Weights of a small GPT-style language model, trained from scratch on English Wikipedia: RMSNorm before each block.
Each number is 50 + 12 x the weight over its row's rms, rounded and kept within 0 to 99. Layers, rows and columns count from 0. The size before them is the row's rms in percent of the matrix's.

# down: layer 3 MLP down (transposed), 256x64, rms 0.083, rows 239-255, columns 0-63
# up: layer 3 MLP up, 256x64, rms 0.322, rows 240-255, columns 0-63
down239 050:55 46 49 44 38 58 56 56 58 68 50 65 54 37 56 54 40 52 63 33 46 32 46 74 52 49 41 49 49 39 42 71 43 52 46 57 39 51 37 54 37 47 50 38 41 60 61 50 44 50 54 43 99 63 63 43 37 47 62 63 59 44 20 60
up240 025:66 45 44 52 53 49 34 47 43 43 59 58 38 63 61 54 44 60 50 52 77 54 52 42 78 29 64 59 55 27 39 65 69 49 47 25 59 59 36 65 48 38 55 60 45 42 69 31 48 54 64 80 49 65 48 57 62 51 36 51 50 56 45 42
down240 051:52 50 60 36 37 40 72 57 33 31 55 37 50 38 16 48 39 51 56 30 55 40 79 56 48 55 42 57 49 35 61 47 61 50 57 46 56 39 54 60 46 56 48 45 50 59 45 73 37 38 55 31 67 48 66 56 48 48 51 24 53 54 49 25
up241 115:63 46 49 71 41 58 53 45 61 45 57 45 42 44 49 48 43 71 39 51 50 79 49 54 53 42 36 66 64 22 30 58 41 55 75 69 47 49 52 49 70 35 66 57 56 57 61 56 25 41 42 38 75 57 49 46 53 71 45 52 60 52 36 54
down241 116:61 60 54 63 50 76 39 73 61 42 61 39 62 48 51 54 64 56 63 63 61 35 57 52 42 37 43 18 24 47 58 67 49 49 60 36 42 58 39 44 64 63 62 45 49 54 48 71 42 67 37 59 37 65 52 65 55 63 55 51 59 67 39 59
up242 116:49 36 55 56 65 41 52 47 54 27 36 37 31 10 62 42 24 56 68 48 55 70 71 56 50 59 61 53 68 62 61 56 66 43 31 65 62 56 51 34 68 54 60 56 50 53 52 39 44 43 42 50 52 54 54 41 60 42 63 49 50 42 47 39
down242 119:31 51 53 45 52 42 59 61 63 27 47 34 35 32 62 49 39 39 57 54 22 45 83 47 41 56 32 50 54 51 62 41 31 59 51 56 53 54 63 39 57 39 72 47 44 43 49 70 60 45 45 58 50 43 26 67 70 42 64 47 56 61 52 42
up243 100:62 57 65 58 46 43 29 58 47 57 53 53 64 70 47 38 60 41 45 46 53 58 71 47 37 30 50 39 40 63 50 49 47 65 57 28 51 66 54 81 66 35 45 44 50 52 54 46 59 65 46 48 82 61 59 52 38 40 38 59 27 65 46 35
down243 098:54 55 72 65 37 61 67 58 37 70 51 52 64 70 28 33 34 45 56 46 24 61 52 52 37 57 41 39 16 66 41 40 53 48 46 48 49 55 39 47 54 48 49 46 52 47 41 70 63 61 47 35 60 53 47 66 71 64 55 45 46 63 37 43
up244 125:57 16 45 44 63 62 30 63 46 50 55 28 35 48 52 33 46 56 53 69 69 48 59 54 74 63 58 58 54 59 38 55 56 53 41 52 67 63 52 63 58 41 41 40 52 43 56 56 41 56 54 52 52 55 48 32 40 21 33 74 53 54 30 39
down244 122:69 37 18 43 55 57 57 62 33 64 29 43 45 53 50 65 47 49 55 50 50 43 55 67 47 69 30 57 53 30 27 61 51 46 40 42 44 72 34 51 70 58 54 26 50 59 47 50 41 44 44 63 41 40 44 30 41 62 63 56 36 48 45 34
up245 138:51 45 43 77 58 58 60 45 68 48 45 47 40 42 47 44 57 44 50 39 60 46 63 35 51 34 50 52 45 51 67 88 72 42 58 30 40 41 39 52 26 72 49 54 31 58 43 49 48 42 50 68 48 66 82 49 41 62 56 42 46 47 53 45
down245 130:37 45 40 64 63 65 33 49 48 52 46 61 40 18 51 63 29 60 33 72 59 56 40 34 47 52 54 34 49 65 40 69 64 65 39 53 48 62 38 67 41 43 44 65 30 32 42 47 42 34 61 57 59 35 44 70 44 49 47 55 40 51 49 37
up246 087:59 58 44 76 49 47 45 34 60 35 66 35 41 51 51 56 45 41 55 30 45 57 43 45 48 44 35 70 51 50 40 69 35 77 37 59 42 47 59 48 38 47 46 47 50 41 43 69 33 59 73 78 62 61 57 55 57 73 37 56 68 40 41 58
down246 082:42 39 59 29 50 54 63 32 64 28 40 51 40 45 24 40 39 46 50 63 40 41 59 77 33 66 40 59 59 38 57 57 57 62 52 59 48 34 43 65 73 55 39 36 49 65 48 54 50 62 40 30 41 34 30 49 39 45 53 39 51 56 69 51
up247 095:54 20 46 44 60 42 45 48 42 39 29 39 37 29 21 45 42 38 69 62 79 44 58 48 52 70 49 42 45 63 50 44 55 36 46 44 38 55 48 54 55 52 44 72 56 47 65 49 50 43 43 55 21 69 36 49 52 57 38 58 36 54 43 39
down247 098:61 61 70 54 48 53 60 39 44 48 70 39 47 59 62 71 39 70 49 40 39 37 48 34 66 59 43 17 55 61 56 59 35 68 47 52 54 48 66 45 72 64 51 56 44 61 46 68 74 51 51 36 48 49 39 67 34 56 61 31 55 42 52 50
up248 125:60 47 39 55 48 43 18 43 33 20 39 47 35 63 57 65 47 33 53 45 53 47 36 49 49 45 50 54 61 66 47 47 50 53 29 31 58 56 60 65 58 56 76 58 33 58 60 46 50 38 59 69 69 59 57 35 41 45 45 42 59 53 49 77
down248 123:45 39 48 44 34 50 57 61 52 55 39 41 44 51 43 38 68 80 33 34 56 34 46 48 37 60 59 56 63 52 64 51 33 33 40 85 64 57 37 57 47 57 40 30 54 39 65 39 55 49 62 25 39 36 53 60 43 56 55 52 55 68 49 37
up249 104:59 67 51 49 43 30 59 52 39 65 60 46 47 64 44 22 54 54 52 31 48 60 53 49 41 42 38 47 62 50 61 73 61 58 62 33 58 44 61 50 68 35 50 54 34 66 81 57 64 57 42 36 56 59 62 23 60 47 37 42 43 32 37 49
down249 098:53 45 38 48 58 44 67 54 25 57 29 52 48 30 53 42 54 40 33 61 47 39 44 62 51 58 46 42 43 35 48 49 47 60 66 50 55 36 62 45 23 57 54 39 56 53 70 77 34 53 58 46 27 62 67 34 43 30 33 56 58 31 52 62
up250 109:58 42 64 68 56 64 61 66 45 74 47 68 70 57 62 50 65 50 51 59 61 53 56 47 36 25 50 45 38 55 52 48 56 40 50 38 47 39 43 70 50 34 61 46 53 56 57 39 41 30 87 40 77 47 60 47 49 53 47 61 41 51 34 37
down250 103:35 36 44 72 56 51 44 44 52 47 52 28 47 58 46 52 61 31 48 58 41 56 35 51 66 28 44 50 51 52 58 27 34 71 38 44 43 42 65 33 42 70 46 56 65 58 44 53 67 48 44 31 41 43 54 36 84 48 56 41 72 51 54 62
up251 122:52 65 48 57 51 51 64 60 44 57 59 50 45 69 53 58 56 56 41 67 52 71 61 54 74 50 49 63 37 31 32 48 45 64 73 26 59 72 59 41 52 57 56 52 65 49 43 50 50 67 53 54 50 52 35 29 70 38 52 44 26 23 58 42
down251 114:60 35 44 32 44 58 48 43 51 64 44 36 49 38 47 36 58 55 78 46 59 23 60 53 33 44 44 38 47 46 61 45 52 35 43 69 23 38 53 54 39 57 51 45 47 32 71 24 52 55 61 53 52 51 61 32 44 69 49 55 69 49 70 62
up252 130:41 60 58 49 47 19 47 26 55 57 49 58 48 55 64 47 61 60 64 36 33 42 51 28 47 47 35 49 47 23 67 50 40 44 77 44 47 50 70 48 39 62 40 49 35 47 47 55 58 69 50 61 65 46 62 35 33 59 50 66 38 37 52 33
down252 109:45 40 52 71 58 65 39 44 56 46 35 76 68 55 41 27 47 60 47 66 52 54 53 79 48 51 60 45 40 62 37 55 38 59 27 63 56 72 51 62 70 48 64 33 53 74 52 47 26 30 58 43 47 52 40 51 60 51 53 51 49 50 59 46
up253 118:53 61 57 59 50 37 46 48 35 51 43 65 53 29 50 42 58 68 74 41 71 71 56 35 51 26 53 40 36 51 55 67 56 28 69 52 66 58 40 36 46 64 56 35 38 55 52 45 39 57 27 45 58 68 45 26 37 50 50 40 39 41 47 52
down253 120:60 42 44 35 45 42 62 42 58 53 44 53 50 70 34 45 56 60 44 60 54 54 74 59 56 48 73 65 48 57 40 77 59 52 41 31 40 37 31 48 73 35 30 47 60 42 79 50 37 49 51 29 53 52 49 45 43 44 52 64 35 49 72 45
up254 115:51 58 50 48 44 39 66 55 69 44 49 29 58 44 51 41 47 72 73 61 48 73 46 46 66 53 51 54 40 40 47 55 70 56 71 74 64 53 37 45 57 24 47 44 53 46 32 80 45 62 45 51 51 69 62 32 59 45 59 40 42 37 49 39
down254 100:50 44 51 43 50 62 50 77 56 38 52 55 38 46 64 66 64 18 58 36 65 47 54 43 34 49 65 55 65 49 40 61 27 60 65 41 69 55 47 57 49 62 60 58 47 40 45 46 57 21 56 68 55 48 46 35 32 37 43 54 53 75 44 59
up255 119:25 36 29 48 43 56 43 49 39 44 41 46 55 33 44 61 30 46 58 44 58 37 31 66 75 64 42 51 38 52 60 49 48 48 70 54 47 60 63 56 52 51 37 54 40 81 48 30 42 45 41 57 58 62 42 17 49 65 59 47 55 55 35 57
down255 130:31 48 50 42 47 36 47 42 36 31 41 56 55 50 45 55 55 50 42 30 60 35 55 74 68 71 36 59 50 55 70 37 51 46 56 49 21 62 33 68 27 53 55 55 51 40 50 38 56 65 39 45 46 27 47 39 26 67 61 45 64 50 44 51